Part of a small language model's weights: LayerNorm before each block.
Each number is 500 + 25 x the weight over its row's rms, rounded and kept within 0 to 999. Layers, rows and columns count from 0. Numbers have three digits each. The size before them is the row's rms in percent of the matrix's.

# q: layer 11 attention query, 128x128, rms 0.084, rows 107-127, columns 0-127
# k: layer 11 attention key, 128x128, rms 0.0877, rows 107-127, columns 0-127
# v: layer 11 attention value, 128x128, rms 0.0779, rows 64-95, columns 0-127
# o: layer 11 attention output (transposed), 128x128, rms 0.0962, rows 64-94, columns 0-127
q107 097:496501504500455492493487502481470520490563516513476502507520531512515506502476487510499516455518515469511485485511520511519542497499493521495498531506493522490556452492493536490503496504483517451513534511542519436456478490512473534494496520542528519491478452464474483531463532476422473524452491476490517475513512556497485508502495495478546514528524481488511533504493477518517477524528
k107 094:510468520457530458473482502542486518525497514476491521504501474533524508491499495478526528525494497438510453523494512497487501466528519546479499502502482496458493530505517519510524542517491523471502518505534548447531493531479503476517470522510495487487479505553483512505531497500516487485556526515504434518524506533491487553517481474509509502504463459496441487490541529508488520536487
q108 100:494451479472548469486532494526550483519466443495520516494528526503503465501488490503532507490529511531511496519496520466531509494488526508507522499515475502465487492491474500456467508450549506502500462507530504515515537505492531517531445507486475516485470551536482494480476533555507485467523496527552480542507507461492509484514526472503539511510478491505507555523514492541505487509480
k108 097:485495496465501488498491508492526496502475516510487504489527519473516513495532492505485489535514445486481505485519467529495492519462470500522516490489542517528488492540499481519492550539504521518472475462509467499545491495567539477506474460520495494522488462487525495449489474510504509471430515525547485498515488499509477483514522489489519478510434487485504526475554528491504439541542
q109 094:480446474483455513503505469524539547471511513487494533491517488505507521492495484514518474498461518494518506494489470515497527539483523453470536548471475514508528470489476453512498499508530519494479507552463499491508492534495448481495536508518504514538516487488506512523502513497470473527505500478448504490499526489545544465516514536466516489539471513437514505503478544509550472475493
k109 106:522507455510459511495495468507467534493476477535487518514456465523524506480562486496493482511506503507498513513518492506460494539490483534481476497546455522484503485517460442469540517528519530490524483487499522465512503525462533474521500517492495517468481525484501485512438475500513519533492550500510490486466552496493549523530507465494492454530478472461492490506513479472507479532528
q110 097:499500523522551517484530533504463457486516548509497496518471493539487481505500484522513497512459508505523517478517507483522515502492467529485497486541506505527499541524495507530500534497460508528478472466506542470511525551509526496513507537472518474540486528535542542457553469482473518488489485486556470532529503481460455534538531479476495511521512512514478468481523490475493470498509
k110 105:527525499548541501513529493496485474486489538542477508467485504499467465508473466510531553504457479492476488504509528499555490518500482483489484453494486494484469545501455549500473506463482515525475476524529516510490521516538489527524477557522530489508512512509458463494530493474478497460493476504523508466515478532521502501461507534528508495491547539479527474558490492487520511491499
q111 092:487520494493479440506531499553488505470515510496508565508532458477448486509468452491514501509466517439489504521487493519513516479481458487497511514481494521521501502535516465516489521511491479513491522524503518460533556493534495506500517517505496457484531531548494471491464472527509483524483535504499494512494503547524514513479483498533525446511471456511525528505539488497445511476485
k111 101:526536493486564474505479504500496494503470519512485497465499492476491514530556483459528516502542499431500497464504510508473507479501486479513481476469515487536506484503485447461528519493487474505478526533517497522500524459513499540487510505483494474505464469476529479440501465534521528450454509483523526500477516473515505521510497486499532454533473472536508506522526536511490529461526
q112 101:499481540502482500530537507490462461461477506530470480522470510466500502525515546516484475513500515521521562459514507455499497518501447540496465466514504500522460541535463480500509508529533514520499541526506472514463463500548511509469508504502499491522515486527516509510528491507553504514524476516510549492525521469511505494495491481494460491496525520495455508530497520500479464448548
k112 098:526504521508452540512530491482460463469517470473494495526505502479483471506500483501493522505464445537481528530456529473514538540489514464508509498539519498488487501496496523507498493451518547479516503536487532496505504524469533488514474529527508490533523494495546519488517526461495516484499528484501494478504498515431513461460479494463481459468512522530499458509440490511480467516476
q113 095:514499488509511450492477502513468507491487483502460470462504490489526500483504553492510529520502528532568501496516528459543492504511493547478492501463534491510522493530521435568494503501480473474502489498547462525498519488476519473484470477477485454555485556463499505491503506493514441497495484514499501496510555516491517532509525499480468494480520500501486511514515537503483490496452
k113 091:492511491537505496523535500522538491458455474497536529511487500459479466499515497543531467454487501477498544500468521483503529522482531478502472463478510493508485507459528504541569492517523501510510499477477490503504517502486460575527494524461508456488484501510503530519501470502522473523449478485521504504528478509488523510486508495515475476468553498512518453520462522455509513476501
q114 108:493506516481472510491522530471511496484517504517547505457539465513483483493498468476491486499498490513499501473515499561505518540526506462527499502534515491466524514501461542441495538464483500535473460496487530530506502492529439514489472523487485519517516497556530472534495484490481525519471502520513500532474528489447483513527521498512564503449550512504516543488506489502506475520522
k114 091:529495506498474501503490487537469508514496548515520532523524538494510512501524519456494493542501535503475526489545469530513474511515495495520450483498480502484512527525453514495497509466488467456458489557525509517525502492545493492506511512534482540516538525496494479479507496484446509492536517522507459487474546521477478458509519540542488474476473462494514520469546487519472498448508
q115 085:482522544468493534442495495481538529478526474497494493480494514493507478449526508539498474449492533511502479544501517517480543461513478493487529475543480523506509455503501520536538532509497504488503526482503488485464489533491522525475483489520471508471495532428537471525510519524529499533518497536528472504500511491489502537503472492496543532531499533509484532535522538461522477504491
k115 094:528486497436526516479457505511521507503527500509540502505487529485556498479509510484519477530501492463499477496497505530462487495487491514515496490502485492480498517537465510472516483512512538493499493483488487513531538495510471488526459466532481489552529499531507523500480487569540516545531512521515468508531512533526531525495501482544509479505451513527527513488584539510497514500547
q116 097:494471481504512488481507499554521544466561500489484528508496463538492490514528475547514478473526509517474408507525510503480483507505486487485528488474503488533537534493484516516485462477468498475474506530538510478485512477478513490494492513472447503495486495488542473507503514504483532552488459489516532498533462501510506513475485489538496509481526521560506528484492480540529487521465
k116 087:498469488479526478483486520525480561484519490548479466461500495506480544471517479481464524552493508489434457492524483511514513469518515494481494492529478483490446504530494512489488519485475488520505504491478479506478492463516498487490449508482499506517481523469520492532464517511527490541546506526557492532526505481509485507511505535514524482506483535490511504498578524541447507478493
q117 094:499487520499500528499460535502469474527516473484494553516516509519494464506450465479517517546493510510465490466474477523528476492504495542481484508500516437531461540520494482473460467521452523548512522500517472524483523509516507480520490538507500529512496541491490526529494462537519501511496521528450481455518538558516485510456508461511501466482493537521511498475502509483493500503487
k117 096:503496506543515552488513515488501461460501498507478482494540493474483536525458476489559503512488536516510507508469509498520467491534534460537492508494502466548511517527481491503525471478510504514510497495465485524431558530496482500451495514447546489497494499509505498494526485454506519520525446484482524484478475521476502500503484500516526526521529490512484479508473550539503495480445
q118 086:459514497519533475516464504509492512516501514546494463446504509508545499441504493501515504541523522508482531509465512503525492489532489538512496453477526529507454528531544489524547488462478492464513509466479499515495533529484500525509481493482510506488544498488464503504501495434519513478533490469493449465471507516535481505507545464490499486477499494514515482492523466460442521510501
k118 089:515528467540522463510492542492511491443509521499493472473473503530499469510482485497545499502512520509508517496469553451543522487507531507492474476528510505514493504490488527462527488479488437478471470468517506509454491496492494480478510487457488497505516501494486510519517494475474463500469458488500525468525486520535504525440485493470518550535532491461480522493436492465484519468500
q119 092:477539511520475530497509510467508508518479482492508501511524500560498495518512481532521457524495501504498489528506459480495512509563493505535464513493482512504528491472437535549508497475464513480529485513477495520513535496481520522461500542441534499455496493510459505467479453506475541505501485524489501464483503484503514510521504510477429487513483495461526444479485483457498523510515
k119 092:473515489542480487518465509476505488520493479547497485455532477534487504488508474548491508532518478510510512520465528476500495505531494534511518486506452502510510493494511547487498498482469531496509491471497546488479475533496445520522484481511538529501495501485490488524487503505481575494479443515479521524506505461490527475467513518485490555464537536506556513523475492537508476528445
q120 099:490489539522498459510501484522489512501487528529551449465469485471500467518457539473477521469494450500481497484537493490486498464461490538486517445509453491546528493478441509489481501466490499500463534515511467472468516568503514486489502528490472480481506509483514470555531495503475523517519513515514526492499453470494492489536497471522514523498508529507529506476523492490513480518475
k120 096:518461516491500467483515504522502490550522516486485451465508496486520464530448480503502541495493481475479483479485453527542478482511486528521531489505450504514498477474483540518476465473474518510494465490502496516520530491511501488478509511553529534486456534523536490487463510512497538466492499489518522536555494473510518536499458508540514493462468495521535494510547451470480486502493
q121 104:486503498506482533484482456515534485516469489495528512504498423474506519528502494520485483438493480454456483521535439490500511520497514526522480493530461542481534501489484475535515497507539476476502534527483470498477444466486482506491490501542469496464462504494513496517505514509470484506516490485515504511465438484504482519516475484547526514522481483532520497517472544513516509540474
k121 108:453494507464509473456478456535521526497486468499516436525496477497516497516511527456518520517519471527494479484457491528515494495508510523503478469551467476492470531502498464506490499527483520504476440504472526512510538506491514479512505518535477497472504484480498527481523477551543476528535548542493499456498528472508538521504534495496509487462472461517495517484525521494498534531533
q122 108:508502506535516511506494509526465484489504514488497421495479482492505472520525533496513522527529502548489514512520483476525529491479441517462528495504468453513493521500538515514448494494500525529507506434550460484505512512474516457463484519458510466521544499478485521478517487531472507471501464532493484513476539515498499488513531489505490530497526513520503522546546465520484466513524
k122 105:517475482532508459514536529483533539465510516492496515441523443516456472497502510537587506471487487499507509490484485431513498527501487513501530505484508478508517509495517551494496473431485488485523503473502508525523520505450458529478521527484518477499517492471488507544489507469483491487495465487507493508519475523515478487489473497510518536521525514515532519535484525502546530493493
q123 089:483512495513501519472487516501509506542516480526527492519567525506483499522485480461494544466532502512492495538544494508494515493521460468459461515498484533476544496483471489478475523515510479503470481486521524500540509524515481523509483526506503532470477468479478533540506547486490489516517513545463530491471478439471475501475496505537434521469504510487505556470468475508498521513472
k123 094:480501499550515446485475477524475513501539491507518507512520504528475490528514513470495523491503528506483455494526538563533451471531542480488557521474512490506492506484520483529515503518497502505523530490504547515492451486456472532502493517472509540511453491498531450527510513492498431526536459525497497506479440527496504505477537487463476517493531494507492489492511503497510487516491
q124 097:489518483495520514463490545502498517449504463470521478468557497493482532506486512526515557495499521501493470574490494450495503517517475502495520527528470489487472482494496499573489461495484466429466525484513488509492513514537475493486530466500502490477536476475496535476493490488523479542526524474466495532497465492542524486526475468502496498493521482501510491527520541486508508525489
k124 098:492517455519499493462493518485526467468540529515479545474507505508532488517508486527526476513531522519516467508462489471483506557486527532515540484504505448506521482514484541522534468525486518469534530510484512480486541526518480503504505499508473492488490489485459528513491501538524454516521511511495491467518525506538571552521489475521523475494470493572504516491509513510464533495487
q125 095:477545494542503523515531473513490562472552521485483514512498522518521470504503500511509490503506493517487467479510441540488463493480459491469469513447488505512547538468481501528497533481524539513481465510489519459516519526514484527452523494537534483523506527488521543505498482536507492446506490512506500544518509536500521453449496518517503487489504492467530472497520480485515490466483
k125 103:481532488544507511488521519508526499523490509482496535490537498526489520527553526458501527476511487517486530494510509475483506533482511484489469487459498529495506513529467451544530483481509481498487488562506537511486513512499472541473496491493507466519471551503487497535550448455529490508471492467524525519521481514490551491482459549536504532492536498514496487523498472501552525519484
q126 108:487518457479526570504498528470504518512505484450499501503547475504488499508488496487511518475516476517483488506504471525477525493512560429474519505493507488482456455501515500491507524472478477469518532473520492498486521534511461490482473474472505511486522459466442516506490461508463501516510487474524483534477500506520536454507466459489506484480479510455552465537480487486499519519501
k126 107:495513476536484466508492476473464503491529487511499467443540498533486482511519524515503509471486512494478509525516513522520469504487487514538480542528471497518503506499485490488504455473476477506548532486524471466529455526499480487514505491467513490509522520535434517498537521515471475510521484474498514504486523483474511523494476476485526558489494492503563482487484447564527502533442
q127 100:491520492470458491494469496515526514495518509469534525468527497500479502512505495467493547472501531427493459468539509530519487509457489483520504507506497469476516525511493473512506457538503514475498536492460512457525493485487503479512492500477496474511463513515446464484470512523469522532520525511510555513472528483534475481463462479530489526489468547499522541476503545522525516511466
k127 102:514506559464458461458486487521507540513512459503479480498483474494499494492472478500515504520509483505483471502478478588463514513471504485473498509521473518486516501484515510530531485515500476503479486485489525495530538448529536478516509483508507495505452503475528488460489474495499479498472528515537535481457503523527480509474438496502508456494499506540527526468548514467498481451511
v64 099:507516437490495492478512487520497438502482538492509469482515458480493522512507520515530514529493443550496516531490521551492531506474471498469484483504490505501455538478518512521531544544489520497478511534538525511489505515498505502502505507485526531474483472475466510502515489508488463455493480536539499484464487502484554485472497476512501478511468466544507476549469521551495504467490
o64 111:460496503466464512544511496516490523487454453509529486510496504493517502471476513452529519499514498478527491469537514525452488507510494487486442498514500447543490477507505487491460505491502467513526506516502451471557514541511510498526479513521480471552486547514503485477494537503539527494513538451482482484500509491518466515526486544451519534485529537465515497499525512484507509507466
v65 092:477472499528505522499498488526521503484488491481504548516504470516476467497466483547491477477524507475499473509515511481525493514512452479490473456515523483489520573531579488512501540467500519483516524477496531487501514541540516483499484535493486541495521472543470470492458529506507486477503515497526527494539465511493469477493511525521465480499511518552500523521545541535515477497528
o65 107:465543511463441533468509522481490478517501538526522497482475507529492515463503510480500508490510501535481529486494480511458517524516488514510542508511491470492430459473512529521490479481496507500526486491518489524532470496491506488516547476500546507498512514479492531457539469477451461520477563479458468520504490521481493530475513473519504505512493502469506528515525493454508464542541
v66 091:523554517512456485528507436487544500484479471512534471471508502497498505517488527489487532488472523520528475470498505508481460513513472554462529484478473499552491517492531473467541485497500502496509503476498503547484512541439520497509504513518464470490506483492461538537514556506500489515522506450472487466503480488518514483541527472523517511524501482478506470477482467473525478472488
o66 099:529447476481462530499492498501498528496512506509508458485524477500530479502546496466466446516573500490483502453499494491516515488491474481514519497521527488485531473517494503523474574532516464490542511534490517473498492511523509559481476484530528496511536481470524493481497454501513543498501522502531519516516499486552478487506468491532529485484456514484496500498507499517489437495466
v67 085:502470549502501446483520533459526503505500519479514487529500481484501498527514472466494457513480513552513484542477512485484487476549515508557519501510500476484510462471458513512492513537461483502484486472460495482450499488525505569507472491503540505522538496498507517511513518499512494497469488500514492486465502489532469461560514441495482498523505491466494463480517486478556485482518
o67 096:500525478492555538478482492528489541506528518471495499516491499523501489431525467543478549471464478528444473487538495531505535465475490474504450518519482559480526514492502482494493496492506508484464512526501476512520521515444469491511469547551480486513488515515502522527492461512488498497533546520480478484506482485484544479519480480473496517470484507507514534497485499500461515518478
v68 107:498501533529514489466523466527488503502560474511483528494517524497518496500482490485504481467526489516527524507496482506533504518506487479492481482478516532508528521490512529485546509450515512506503509458528472463462455536497472517499470439520542475536482451489457491498459469522544463500496512525527515524550504523469509519518440461492512513469514531516467520504491524467470501483502
o68 100:475501512526517492507476537505486520486489530492483495481525489526442523502530495519514523502516490501525503495430523520465488506478498508487539501577486497506505505510522482550462450465441487477496502502469497529509522504490519490457499543498505523469464505488526483527543504474436520505488494502494530510469464495511553485509524496516509469484502499497543501432504483512542516512517
v69 106:552552509524519546557459486537509479493480509519488511489506467493483514481521499531496497486478511474542489511475503519470463457416461525494484484476513488482470499523516493548534492473476477486486516520551461470478478481509497470478496488509473529515505476510508466484507532537499532494474523538500533512490473516466492488505490522465496470478520523472496529490473458488524511524482
o69 105:459488501467479497473489500453505505486455495480519539555503544498503516497514520464530476487524499497471482459552515477468519498531484491508522522533459529521498437480482468480470503521498495491521497516496526501504476546485461514527496490538525524508500471474523513470455471515496438522443491498488515510519558507474513527520526507505519511526463452497491489510512537502513485485506
v70 089:530478505532498527548487502500495507465478483525521435529520480502482489502517508527513541486519508517510507522514498532493482502493478561495451497472494465536526470511464477493496479514450479516525459488490514471506511506500535510509541571514502513430477481516512527510455480533538478488513534530492492504496443537489531503527504511506497478503512495482492489502554484470510475489538
o70 097:471531522517470512501494490477501476558517518477488553486508551562531499511496469488479501510483540505485513491534489488504503528505476434514492503481490522503514469519480480463509513500557507484490513531487463541505492495503473521478508502469494516523511496509463503465501481482470472517486520440481499529468545455529469534514492510449482525515518465462515539504475501519534537474505
v71 105:513497502517494550477491511495496479515467499475514505488529530473544482532506507500505516497485501491493477514474505512471496471467508460455520472514496539524545459521475587479514535538489495518570494503489523481535476498479507503504525498463508493494529496511494520475558503535517532433562472495495471472516482493516479492461488496496516496491483488507540471505497464532464515508501
o71 095:460480521511475462474481478551561522538509520471485531529502517485519464532490533469547469508481479489512508477515482524506514538479505517519453524483494442525475541494492490523500489472521515566503501478515484456497484520500496538509500487514466493506486501480485478544493502491526444500488504500496480508531460463473490542490452515486502510458494484520475473507533530538489522513515
v72 094:520478526511531460479518514521529577465458519529563510534491455515483546479469483486469501476538493479493541478502484496517466484508499505538444491514465524482503489509530490496540471532484539469487514490485470506513476468501502539548515477504495521484504477502504471535473508484491521514448506493514519508492502495510529470539450504499530505524489542513539480491517497504489507518524
o72 098:464476450530505532496498521491506521564524500518474525519522551510470512488470484548523483508489509516522456519519504527507504481527516516507534546501516542496519485490500509482501522504465464484507509529490558499490515427484480492477503499490493531502496470505489456497546484509461482462496506521476501555473512522474507488538495482536491505498501508465475514482488449448475467468502
v73 098:514492499501528477488543526568489517505503514500472483543515495454486491536509481509482492498476517549488491493503522481495533496512464478468493486508507540516507503565436503530522491502530483467486448432511518522502461523488489489491525489505475524529511473524497544499472504521521531459494508503460515483495529475509542547527495517526525487561471495525517522531517493498502512494477
o73 089:496550492525502524504478494478491488502502492488518508469530496565457449521508483479512508486519494523481483495533467480498477547501481471509502482470513496529484539453484527503441514488487500546498520531485520487425497508531498529506475538545532473456508511504479480528528509486493508495555542503492484507481484523511477475511483522456501472457501497483537468505549525515495499477517
v74 096:512469510513536509529483525494479511508469528479501504493517532490477524524541570488492552483520510456459494542528502541491521533498491484541509521523499524519481516487478519509541478487513463508481513512508514468479501484519540503503521482503550512519477553532496463540486527544502508485498522488526501525489521523516520448465519534455458527487523523504487522487479484470516473449503
o74 088:482508479441501457499483522488497488450528495494491515522505510501501541513521511453505505498492479522542461467483506435494479470519525483525507521533501503484514498555481474512476508510481501469498511490502491498478551523509464500457490514484526489558487455507560520501482516465463512437529474527497530502504525482461513534534477503553505472498481512495548506507503494523494477525511
v75 104:537475511502475502474499477493507546519483451488526524510535498485488486497514509486522479478517485483420498484510496501476508519469508538485555538490559487451461505509514509534514451495487504501540512469489551516530485511502502470495501512525489539481488518480513497554492517499494482498502474489480491509523526487541430504484534505495504455464455470518494483505445487528508500502528
o75 104:480509548499517453506520514520489455488464519537448489475466531536475490512509509513502533563504482508546516468483496472505501490508456553498483455506505537543515520492514519468479531500527540472483511476503493476469478486489514496531479497488468420537526524530496499512480504482507500500502479511525479499560470507478523522501510484517501491485475501480456507494522481455520476523508
v76 100:530510509493458536446516478487479495533487521488482485521512526526509489457494504489488507548460487526521553438508494499521503486514526467553501506495481479513520473453531512538469457501500517500504465528508507531481533512480483487511460504487538530509470467489474489547507506473505508460464508551498537510518532511509517485506496476499520474471474523468439492472511520495461496495470
o76 107:500471521500499471536464517539514515506497510476491498478426485509493536500517499480481517489496532496454494522540479498482517490529531516462495525467498545443478537512486453442478519499470516488470500483508543516500506464531522457522545530491457489489528500538489516487520498546490511483513504495490488515485512476469487530472483518456490496525508477507503531479523474539505554480532
v77 100:512478489539518555482460536499538485533506491541528507466462522500508497529506549504534502522545516521567449489482470486517480524471459503524467519502488504536477516510479457489505500466488515505436498501485480446496493483512483524514487504495464501488529512511483513544493549521519493499485526500481512522505454502519518503534519470455501468513479486508478498470469471511483507482460
o77 104:471513439496508518514506511481460518466469521479466489453544450491524507479452493499542500504490489528463512511544494449489533527538461484449504462477485485502522465475493490537479511492477515488518511549554491473517515517494483554517475521499523486531471506518488478520521486499488529516484495477491520463501501487510516552518518488493542502489537475498519479540507537508498532492494
v78 097:507492525515530480477529484498502505506444510485476495444440514516528522500524511504538452479483483471513460463510487469473511509515521494481504524566494510490542546469489488529518514470494508490497481477504533493511457496521498522472476495503525513503539538496507520511525504491455539517493484504513520501436505464469468535498532537502482509456468487535492541448518509488488495472492
o78 101:482503462504527514493515535504477481473506538500496537518510487498501490470517474476473515492478494525501544514459449482532506465495514481509469504465539514527495520494465489477465480490518520490495530469460542535492540448512519508486527473501517472496479520477507505511453478545532500510478497552483436483537506525529522515508569480486513484492508466484514472561511521480516488517488
v79 106:497486465493532482515501514545479531512525537537472480493523540490480490508483490512481459476513546495539529526527534499510516499508464562491537523568453498511530430512477514529487464502508515467515503499546488484492508521477518513536490511482485483506502498528495520527510504473496447509470497471484471449497522522504523473484516449487511457482489498468482506490491515531487467523487
o79 116:490467485500523489481480547458524465528538498504507516461521454528495500520501519484481538469469493509514457496526446510479505507498502460487485456496537499511499536491506499505514513473515482537477499530506484461506520481538467504507481508510538527495513503478495476457530449528514492489518547532549517498511467519484475520500506515563455526520502481563519475497534473526501500477471
v80 112:526444509472464472513518544481513495484433470524474512550543505511537527515473485487459521545450502502509527504494494498498521488519493546504518479530513527507508465436480486508490531495517557503539509468474501513524523480506495495508488491494481525523504509506512481547496454508515434514494489497481466482478539474506518490529470490505507521500514535512514532477467531518495532493505
o80 105:482520489513501508504519508504478520510524477516516515479460473456447540477516496538521513481516487494477493491557439506507545561490526521508490511491508500462473486528503537498534482546490493523458484505531524499521479492499481444524495513492510510524509522513502479480508540445501502470556505492532498505524461513558471513471463467496478471503527465520500496511485451497475502510470
v81 100:484508486483464458511533509510480455491463460486502507504446504493521522525528486490517500522504510504467511460522458498516447495515472499499455504519510500482477535499512551530516522505534462472453478527501477513537502473531500476465500563510494524473512524525497458528482496453507515494525514541471476514519452515533484520490486500500507503517533501499499478503499470472448482435502
o81 098:534493481537505558540498483506488496451510503530507451481514526578491480457529549500499486461508532492497524537479514450497494480554513549478547481479499537516463498514510452513502483491495474496527470479480552516475512517465509485499479527491506491523487517472503511478498525451492499485454481471511489505492496483518507508493499486465529482504519483508520472521480528537518534502500
v82 094:524474544509478511506503518501550498529498512530543509534510503507508504483516515488489540455457548519484483504522504505511506518539505489514519534484488493507478517490525519514479505531505534470509455506460506525541485554547518479519477543528487534545475527498507473547535452511508486466496491476484537480479472491520492569524476510466497503507541520509508497481489464485557503494496
o82 091:467539486485504534496507469501459508489501503528493487505460520508510536440469493496524481569520486509477491504496500499479503476517434490508498447524550554516486495537462505487486490491507498503471522544517535537471516487497499508496442521503498484500516507486516502499459526480500499475493512547544491481538534510481469496497535485477509528483493458497471500474496557505455504519536
v83 103:515492550512513496516484501467529504507518472518490499500501515531494517477489519484544492497519485493468548507518494510496492513510540517530495512468508456488529469457511517443488501499465538505486489509482453468531550455501509496461489450482503499517468460517457491522502481515455514538515500548546512448485495446530494504497507492491486466483453514478537490446496471492511503467491
o83 103:517520469521505487443498492483450534501504486525545523548506506474517550510509461536507506528483492506487480465520506486514506443479526506514472533539483472490504512494503497485528547551548488515466491495499534507531508468474453529497498523466518527492499490501486513469476510523504469494544474489430506520446536538483524506492513472484498472493494496464502525534505485488513529487493
v84 092:501502535554529487494494529447531495508505504543536452518464472518491454487514573503499517478513522525503489471499497532503497499491527509508470465498524485493462534501505507519512527510505529481500512478514511451493539523537497454535492486458480490500488460518490468493524511487495548509518509469480508505505456524465561477501513513519555460500468453476478505509532501485484510484499
o84 098:519512469486470545533499474478494469497476513472478530500543519520470487475472507477525501564501474565468529532514529500463488508541486493509485541504497536466481539495498465457493501464496533488532502574524528478526497486512498518498531482499494499492452514484461521536513454512497524466456493521461492507480516505502481513518499498481497509506520534490483467486486487498503477508554
v85 094:505493551514476470482528461501497496500497491509499485528472509488546518459505527503479503521462496470449511453478492538485461495483466483438488530520521464497481455509482477485467468457498516514537519518520516514536461532498471499525532546483511479472501514490479498484466515508523496495535482507483479476492455538498498489522471536505469500479468544497525444503464490495514474467475
o85 094:478478502488486533488472490476499452449512552537507489497487517534483524565491479548507496510501497485509459526519495426494504523477480506551478478506495552516482509508493503524538485490476516526496509514508467510482423487506488498500428505498468500521534460477499527503517496488495497519474511461472504527513505492496532543502533501479502459478535531511471512537495519501507496487514
v86 099:487486532482508516505488511503503502504495528486457501517510514512494498462476480518507512522500550490507536477491490511496468531464520565447498495505562530520518493512533487468504505500484585509483491468484521541519518521508510533477528511507515515504523497496560501484456522553456483516497454497534518497545502501506519472506485526461516496502510530484482483539481444496454516507480
o86 103:532495485490535490474485546493464515502523481512505539497511488512463519490497557471513525521514511447531461520542457510493523515503514498534512529525479508508530483428510525546486476510471464495513505515521468498511485490544500462504520474503525490511509477523450512497522506458485487488496505501479488533507512462441474504528484476536507470480517492506506500541495533460569494476496
v87 104:463500552464516455485480460504521539558512509516469520524453527480541493528511474457501489518491461485504484506498458524529529497495523473534491518484501563480448478484507494481539508519500530483535508493494447473514478551484464503516453501528526506517480498486486496530501492471496516478499482529544473509473519493467509519523525479491504507481511472504539491475534521491460509515497
o87 095:489531523568494516495497524510476466476547480503507527492548496500454517433498459545501516469500511519493516471492532467524499458505506525470500503520475485507509555509504496539516489497519538466492519504518552496460510484497504480482532495491497452502483503470501514547535501508494491488460484520468518475474479507483533467480472488489482485509527494537434500498448481519507518512473
v88 093:481462481523487516475506538505526547509513488467532524470492467491477503511489491518524483519502513491491505522534514533474525477507510496492509535501523526457466467509515516540494475497524551463537505541472423475498469511507491529489537475543466492488457483482527535566523514504503520525479481531486471510524506477490476540495502510551486491487501462526545480489519504472488516479524
o88 095:499468521493548498498485485484492502529513486544535464486499545470500471521446520541494505523491502512508464502520491502503505452528471513481490507495522457545476549487487493491498460519430485485457501491533515481493493465505494549492484534489478477524547543485497509477527448527500473473511514515533493503531490529500502479481511481454531507498471509522461540546515490513503509510459
v89 093:467456458509516476463521487485483531493520511573515492487501485457484533522513521537504445503480492482544512514456457508519514485512537475492482490455527516502487553455504512485527476498452481488536467458493498512530496502508534500517519447481520485503497467530484510497516518502523498526515504498492525453522511501517489535528510481499481540486498511461514485488476497459453537530506
o89 102:508520544505492533501520515488504482504491448461478484501516484548527488502477475482514529468516508521487482528506513486498534507479489534515517506567496496498520473486516495456487517501491539474433488501551487474558490521438472557507481522500490495482463480484511499491551466488516500518486490524490463498482499495494508447475497500470469453543497482527502507523464517517537521505532
v90 099:538508535503476541489477470481519507494517494541464463558464519501445478485499490518527537484514532505445517435509520541509505505540523464501514479477541479526469512494504489507493489504466513488491500507491498508469502528524567504478516489456455520478483476513500493477468511467525471477457510508510502477492500515508514516495496496520521515516519510518454491444509510494478524563498
o90 120:506513498526512468524495486480494488491469489472529581491483509492481521515517523473486493559506472529533526503496472468474525466497502479520481522476491474492496499520559530488500493505502522486478499506510483509520491479481480492541537495488530497510470519528477511515495476508513518482484448477511509493500524508484520494437536562471429474521494485471484557499508496499553461460527
v91 099:486485478471522485445546490497487505512504509523528513535479486490549508513495473474493496543480547506486483472559493508463510485449494541481519517507545500509473497461498481488513488517514468492508533506473520507498477464471504473520474479516463519508520450458506568510474466492495527542480494482530466492543518552482524554510488510476500520467509498524531502491497502500504462476484
o91 090:535456479527542550553518516516497466512494515513526498453521479516453515505532496484479516527521515497487520561478540460483501510501498533472482483493501468498512491521517497526478501511467509446512488518514499496488508540464459495526518531492508459522482522492509499515488543532470502485564499496486515465466500444542476487493548510491509493522491517479457470474502478481468511490477
v92 095:527485486483523506463516483520543502449492467479491484485451502488512484478496523510448521499493458514553492522505499500511512504502496486506501454485472469537560525453512477531473506509537465487496569509551508479495488505512500472497472486468498494481493484518509483511472487524499503548491499501488518500488475476479490497491549545506539487502487456499462451481491474444490497555506
o92 102:461523477516494544515527518488468507527494506493469544514559478507542462489485480481532498465466494524450496492448511520482487470506496481486479516530503508484495444536537529502498476481476516508541513479462484510532504504490533523509501507512511488481519513484502495479509501494508516487473506479511491457499503531532522493432490502494499505575490551446520512499504526564500486466510
v93 099:489466467507507451489466455521550534488499514471497523513542499489486506496488536526489487508500507542458509503534471512486450491525499518466521480509543549457489529498510527514457524481510487486484463484512518549529517506492530472481459457522500492498519512502469517487494472471500518498474514510522558531488499493509483478470544513526566491490492524484545495519530462501505517482527
o93 099:531549554546493532488490463492467499457493539506479489513469534466508539500536480510489469455479498486521561490516479503501534523502491508523488522510486512516506500516493470529497503533525510496494513485466525498438496494500471460491527546517488480501476499502537465463510499494503472458496479519496515552509501504492480526520440508500531497501492502475512488496516476497559460455544
v94 095:579454513543534485487513480470532484516466560506511487454480483522474481488503491537490509512530475470470515472480483487532547531502452497480482531475536518503486509518490486501501516519488519527454471512495514479499495513495499516512562481468518516471504498482493458478482536509472509498434521519506530476499461506522508477505501496505521462534524515492486537484490523487510455518527
o94 094:439502470469465529529501501485496524505516501486475516525498549540485476497495503505546501526486510475511474491498492487511510523505492482507523497497468491503542495456501500470529522485526492504522501507526522523515451499486488493408503522450466497469490505518495534487500454514530541482518485496458494519546536496520511464497553480484536502510447462489517483517540517462501495473533
v95 102:524446533491506533506482480470495534477509492520486523505473483537508507461474537519513506502480509480505509498503534508491460482471522513472552493501499500544483454488475506464506552513498505482510536500493500558534449492533525475478473516524489538481499452480539491474439538508499473507481472499496475464486512472552518517482516473506540523498471502452479525503492483459506477482498